Each number is 500 + 25 x the weight over the matrix's rms, rounded and kept within 0 to 999. Layers, rows and columns count from 0. Numbers have three digits each.

# layer 3 attention query, 64x96, rms 0.21, rows 0-31, columns 0-95
484497497485515483513502500506529492483515478447508492481536502494510478516483473492491501543487491490489537528482503517507463429521486503515519485490506502508519485468563499533517466525487504513507478486506471518548532495489501497504516475521508470499540523475472478523512526541500501518
499471528546507493522483496491477516514504559541518491496480487513525473511553521500492489485531490491469478487470526457518472518479470487426510446517446514510480507525475484452560533489501463427587500502433524503486531497510502526529519459444532511530464488474545479519517471446437543488
518473520507520481503491486473489513481461534525511501523477496500496488508534525501499491516511467470494475516486528498507494490487507514437513460505484498495489495534459491506554521489527492472517511481480520496498530522495486519496504505450499512512450472496542522485493481464450532487
469501505506525521494526539487479460509505480500495497479467517501468561503502497529498504426477509523514521497487500500495473536502490510536515529484526532537517502550437521485480531522498535520474490486499479459462444506503487505486487516473539554490479428505536503443507538481513484502
480497502500530516556523503498501486530508517453480515483513496514504503505516505497484502479519513530533478497509469471483503480514489480520488526479533520517525507497486479525498525534520503493480467514521479449494493524458488515497514514489513508502494495485512477478519520489530504550
511536491465488513479459538504489505482507469488501490511498505464508521494497453504473487512445515495487540509504482509498493519473498492553496520490521493475486502501499524503461512528486512529495486523511496533468450489526499509509486504515513466482513503527498522477489511506511489495
541470495514491446446506480501509534492495488536516504515508515511494486491488495501548507496522476482481496485503532528517517519521532525484515480503482473502501510471520517479518463488499480485500527451494513534532554487516531456496487497494505510502511509503462491528493490517493467497
498497501514499457550488496484536527504472512497484472454503491494501476510512536493497506501494529535496489493534514461514485527497511478479525480493509494518477503537514471476490530541515463487538474519495461488490483487506531526524509490507517503511508526488508511510506492485504511500
455482528476525554514512494503472485489525482500501473489500505503503496551452479500473470510501498517528516558481486513494468498495493468535472532515503525510543498475489479513482475477505549506469494519518462457490482495471493509501490527512500479485537455481517476471519528437524485484
480505507495510518432509488498495505494523474516524490536507507474491523504460459491522474488509478507495516478500503525518509488535500506516489521488505498535494492467504505488481454502499470493476540477522491503500505486512509490519488506534498494466505494494464475501493521505524453476
548461499520459454479502470490510529486472529517523472495485463477493509505536518511503495525507482513460472481467535444490496509495494498470534475490486489533451520482501479469500472478511458537500505500522528500501505480511514484508480490472493478481490548496468495583517470521474478484
500509504515487523511510501510487501509510509506512480492495509489508475525528506513501503513487501509480473498506497497501521512502490499495484506541480514507472488496501505512514505484496520508502500540496519504516522498484491515506490482488501475524486503499521508520504469482511538503
504478551540517471494511544468460495543467536527521509496494491494512482499529484486494470522496466520501531495459506500502498497497482485523525489487494514560535500451492537540470452501488500493486544499540520501456528475488519493516468532526503536471513550494498493478458491469499517523
525437478497550516505466495478488454525487514493473469508508534495464472480490507522516509508497506484508532505470495509516507536548553490482471511486483469495478505507485492471520507501486493466487514469470462473519530488496525483489469509484525555519521466466482482555495502512505475494
480499518488490461532490521503486521511483479526494496527479497500492487467437478495493486514505499506523506531516531506521511525543509503467477489482469469510519528500509503503524489494496537501509461506514535496506514527510477506491505508485486525524501475476504493464511522496500497507
481470522481509498554525490498521472498492532501458516478502462516510484498526512501492503510503501480525519519464525500503495518468463501475532470486503531507518521526505471532489529485518477499502477523460448474478541509478495512491484496420484507483504457498501456529505466479492493474
485529478471526484523529476502501479505488501506491487461508517517487505502485509479532492472500481494471494505486475499490514508500495534473474482495494491522483489521497482504477448495482538503484525525481512478520519508530506468489503486469505471491470532493517520571515481499496511521
493508513487468543487476531531485500503502513501489491506486463489516537490486480489489474485497493548466539529477498494505474501521462510527518538504533510547513479494470556495472467518561480523492494513548470479494455489530515503546492489514531487454493478477449522480522553506511489509
492525465476509443528520477526492511500496502473520493501501522473541492493497481518464521495544512506529519456583513491499508498498510448506462499478503482498518500541497513517514526493506454508469546555514498487491480455501491523487462522521509445496500473531520482505462494477522473474
502480512504507480513515480489502532469519530520496519488499519531509509496493471519554525484478508515521474498492492456553502532470492462489529495524502481559494439507500530517460492559493477495505479489502465518486524497506494524515479492499478506518515497425499504473496484504529518486
514515465507497521549479514499446474513516485462542491492496449513524483510487497522527519531480482512491487489519487489487498483487497524485507471460476486496527470543499494512548451495531499493511524500484496505469513511514452501473509499498499498510541482486517503445492494509509499495
483458482520503508478460501515520485483501517472532519494548487463502551525548485481520488485495490512510463499472502497507497501530494509502538512485488463546511502507492527497467482473482506489514491527536473563462460516525497567525482489547516470453542524475498507487522491544521496478
495489528504493480522479487504493493489466517516483478481496471530488479494485517488527529491474464490523427483503530498504481504537504489464497480498512541459503465504504522541537478478502491505491514497484516500485516506463479513483519530511461553481490489514502502516530493520502495483
510482512529503535506516510482478547493491488537446495494490513527501531501488482501537479481489488501499441495488517482497460507523506464507526504503494492515525499496438531523471497530510489541484523509474485488472507477513495471472514456493496492505487451509488502486491507492507463507
446510473494495456495474503473500510479503477515466498495469521459512513483497480495483490537492514497476539487476510510524487496469502510500502510452493502512513483482507531512499497528515501510475514437477483503482506513529469528490505488488545490485490475521528534536478494477497510504
498509515492501475489536506521525491505518517518495482525487498513460502513465480498513509516539506477518502466481474511524469499473486471506499524518481513497492452482513491478474497543543507473506468499527509510524528513501477496494507484509526512504518516485545504493496545475480480481
481524486483522534472489529471502511532512482524462500502511523484512483450492515515504509482476494489477514551517502510493515522517531444537533501503513471514538452508480498526500497503491512497514498443484469511458500562491472500494527511535532502482495498504476524510489481506496511488
495477487500479496455522558489474506481455488508480494498499505475518500504470529494518502504493546481523477498569520531499503452497522488512513516478503515533443551487496516485485496512524491512505482492529487524464493488510491521489459523519495493473528514502489487527495521498529469480
514489493474483491495528471512510501483518509468510502500505471499492499508552506457525478500478503516492435475449503486487498506481521538514502487512473516527487502494503460502493460492507496533459472523523478513511525490534503515496447481512454506516509496493455513535528472539543492482
513485480493486499486499522481523478481486463566507523530486497482501549474470479505498514459483517495507528510478543492485503547552487500543508521476524452472505477479498539489503476472509511512499475485490501528516541489528532482517521483509492519504499505556447492501512509483513485488
489515484494481526524456510469503495521485521482518506484520504513536480537550535469485515463511519497491472507517486470492504513492517513491499466519480464535493533520467473511522494497517493539453527553523502463504502485467518527513507528493480451506493484492502495495490493484482517523
526497489492466503462527491491479478448445488496500539515476522469486488505456510476527471504489447504449503549498505552459451492468531496522507500514501504504507479519529535537446511506475501550514543479532503505528490517508519482508490506490456480536528486499481511473495490532511491489
# layer 3 attention key, 64x96, rms 0.202, rows 0-31, columns 0-95
480529521489490484548491503499513471495482463511492504482508485524487514500475467500474518507512488493516506527490482463497481515541556504545496512479536507512539478503504488538496452458513496510485458491531460475509520476492505508473472527484493497499544465494483519474514501512513479510
469513510505506543484499528497507507511503476502496509479506542518502516503477468504538510498479533521456488500479494505478476469505483488493566504517488499567507494506526478519461497538510500499525459483517494511463507501478497504512534490523490497517511479476489501502507532478514524506
505497461509474490502518468488539538531525494527509494507514518473529495502524508525487474482507489504504515520477494499498557489499480495469528533493476489489501514491515513493471509512528448513496507509514508471500509505490505518507510520485516465492515523482480511515503521522451496466
500482516512501498494511510475490481483481525518468500500508466487492461501517518481496525515476513470510468523525467459523503501499562492502472505462539480461463471491504505510547501489531533496483528499537530495471479510525486491484463503509477469478498530539523508462504507518516492492
504501514535487501525514488508490473477478505482517529482498479485461504486507571455506516518498514493508466465548496500540471510522546514553467489492521502506477500510476488447515492507502531472493503479495506517509489484561487495492507472532511475492507517514506506488478513483533519510
480500479515489512506517503503505497537502503499506512491478476514517479489511512505511489506522538532496515518502481512485490502481499512487499507541465489498509509508526484515472514503474535522496497492490504494506516492490486488512477522500524530522505506517497470490502544495490509514
512520493478528506497489484509502498476526496475482466518497510499511542497496490492490499498487480477498531510480504496476499499484482485484562507521500493503475525516506495503499491473495488493488497505487507498487515504471494490486507504469488497480491494466504498520488497504482488484
467509516502493458470517508487477533446453438507522518484481486495544486476500564529531498520525537477530469486539513496519477504501588548526503522490471503550510482485446523503463487504530562499472503478520511512438466474524481518504490501555480470497517507548485459478457482496508525509
511485517495494507489497500518501499485502511531480492514495503515483491501511484518522509537493497499491503525505520504471514506469485486475465491483485482479531508465507483483528505503497476516517487516498502512523533534531511486492499517507482502521499492532481503524520508508474489481
515541492493522504473505463520485476502512517485471464510499523526505535511523472498499502520481459482505532508462526485460514490498430485482549477534480468477471528489497477496515508464466454507488476503467523517503514521469490488482473518476505492504509489461469497511518506507477476487
497500511493523493498499496503495483494512495484502500505491491511497522494486497475502505508479499501524511493494508502489484503496508502511518491510516506502487478506486477506500489492487508497484483497482492510484500493488489484490482516480494500490505483491503489509501495491509500523
421481585515518510525490534516497440430427432484505591446526482517472493471437559466494562508501610505548463497549453470557451535549584478600412503466562534569549444500482448496511451516496544503506490472476437489492500521567472536504473479577497507546515503559494531414495484421612517570
508460474523470470482471483476499478490460511517495496544529514537504497460534502500519533490507509479476481487506501467515522526539468497494454515525532487445477521488552475443519503469483543450511490516468524492493481502517523500519531495494528486509495506509542486507499516527522478472
503509513501515479475522491507508493468474499466497527499470483483516497513511534528559478506513468478513501514490518506531461447464507506473546503511445525486492516440530475517486495460501497509483501466496518486482490490525520497524475506478449495478520537487491525507491474501500517486
470492480523484486530510471507519507506507502504466520499519488474483546525499490493470476510523513530501526516475512485479509517519503478540475494519499517490505505522514480545499488505514470466518451504490469516529461500492466513510492497447508496488474469504492493544512529477497490480
511471523483533503560477490532491482490541510487478496492468500531452492497509517508512495521501488486489489505508487458473424493440556476504511495505494529460524524478557479499531557490495534543487483515524502481509516533469510446473514552507472530501490535488490464496477517491511503508
510494494531489479490491471513483479530521509523513501511520474490505514510479501463512514476520482470554483511470483503528502510542509479494473468541483481500485513468486561467550513499521467450536498493526507535513501450477502488494512480496479510510511461509524509475464508488515471474
498533494477515515512485498509477464547466516478512522530489493508463513540511508495495480545486491490509504453525495515480437523470483519543439490508481493458484534499525480506530522514475522473494492502483524504497483488518521488476538490475463496525497490524493512449466469482536481512
484496480527490512505496516499470529496493488471496489497526515514502494546451476496511473524528532496482518472507514494509523488510487505502522503515477534515499467492519504508488534479458504550520452500493494531484473509504535481503482493538516478472554504474491467499514497457444505509
510494444490511484497468467506473518468528482488495505455486505476500482490567507521521522472505528472523501498508507506494485523477537492501508500485513479500536527466486473517469479531498499489490509492462485506492471474498508508501512526504528549489503487529541485526471472500529487482
473499493532546503535487505462506540496476504481504492528553506496495501526470470479502469500530516538507454483481496521536522506479490509522481526515508470536498531488492514519505499508500490470495477569513489505532548460467514564509516437489494510505451485458508492517504488529498474506
535523537508488505465513498519468498499488515498485541491528464526509489494536516468498492504456504493519501520480499499494446498469462506497501506476460517483491479495468500480507541499479481508528498468453510475524504454529483467492513517533480558446480485526525505508492464532491506504
522539501482520484471511502465534498506485480495477519496488511502476533487501461512464489479517523517500508519501498519493569496528506486515511477500517469503490510480490518479478510528472480473529520500515517499515511471524505500570500522475522531521488510491484493493493555531502495486
484519499484545484513491532478525516526495469492479484521507497481527471493511510546536534479496507530507545522493506496478528477481516511494514515482515485497503469521496491452516479528476506486473498508469475482483513549503515480499492482502511493509489488495469537474483504516515510516
500448513516518507504547506465466545491485478513530497480505543465548500525504494519490488494519490484512509477525491474533527516516470522502488494480506503495526488518495531483536496483536533517518547499480523542495463492484475490515506477519479464531489508502492507483486479496519499500
508489509515512529494475490509486503501489496510486518488468515505481514505513469505566523492470535502547478559506500478490498469520504463487493476455506438548520478509491510510499475507480513521479506511475488506491523546528484509488508505472540513526483471530486468524533473537487508519
512508497502505461493491521523498519467499463477551503504487521467525486519528516527496509470497513525477542500534496532498503497511492495493500495494499514472483487492497515489530483497518507489507503491531510466511498489493499536531473482537507494487492498504481462501430482523503522526
454521512528512492511494493468492495523523468496490503481484535514528511515515508531521507534524504532454474536507480506457514555463492511503530516517473491547533478523495469483506484507501511522521516489499504544435516492489454542546446549504518527539525535482475510478499502539448508518
547491511512540470467528473487519503494505483489523487516490489490536503473515525497522503470496503494515497516438497519484519486490463511459505496538489514478504513480498487507493498511512436461499516506470487520533515512496470491496540476497509522510450510457514530508546481492519510524
493451466490484505497459504507498480472487491460548509433515519485535495523454496482508511520483515520475536512484477552515516501436483530521468496547498519491493460483513538454493511512502455481514526481542505494492499531490460482488501492491516477500473484487492510471505523495478524509
494498490501474467536520477505534507546490486512533483542488512489515505501482489514491489476540457528470537503475490504499508486496518468522505550531500514509486467519504540502476507513476504468537444515506523530497495473465528537488504531510472492485515506503553489509468486479530487463
537531474505561511508491501499500509501520481487536502486489487474553529485512531494553450496505486505486476497482484530516494549489466481525502499513513513506496513512480475496498485548467535469454487492521480481497488471484499512532490481503507494510506499479537533482495562472501507517
# layer 3 attention value, 64x96, rms 0.264, rows 0-1, columns 0-95
485472497467511479444488487467500533455531505459502484518500487533488458518503516483527502486482531472506485519500418494507516436479542515471524465499493548491470466495479493520498515504500480444540501513483516510537489517518457559509511509532508505518525478468532499542521528486486517487
532463476496487467523515473445473506506479488484524512522484523495501511485485513489488486473537559506477488488513491516557519455486483488502485510511501464527417535508478494502468516491466480499489507513476520529548514449496501520493496510490549490484489468512519508536525513539514489500
# layer 3 attention output (transposed), 64x96, rms 0.253, rows 0-1, columns 0-95
504495549470436512483487520443535495503513479483498504489483503467486545508493472500513506486538490489577484559515523525490483478557470444544416522485504527471493463507534499483520508505468486562516521467499475516498487500534539462520517520516496454479565478492415497514513521550514425528
474485500519510485507498499514510502494527503535549500508485493489505524526462523487494488492492480524469476445541533491507473512487460482537505541507491495508525512508492540494479513522464523545472523502468496518508497481511520500493513517523481446452484466533490487480490491486475516496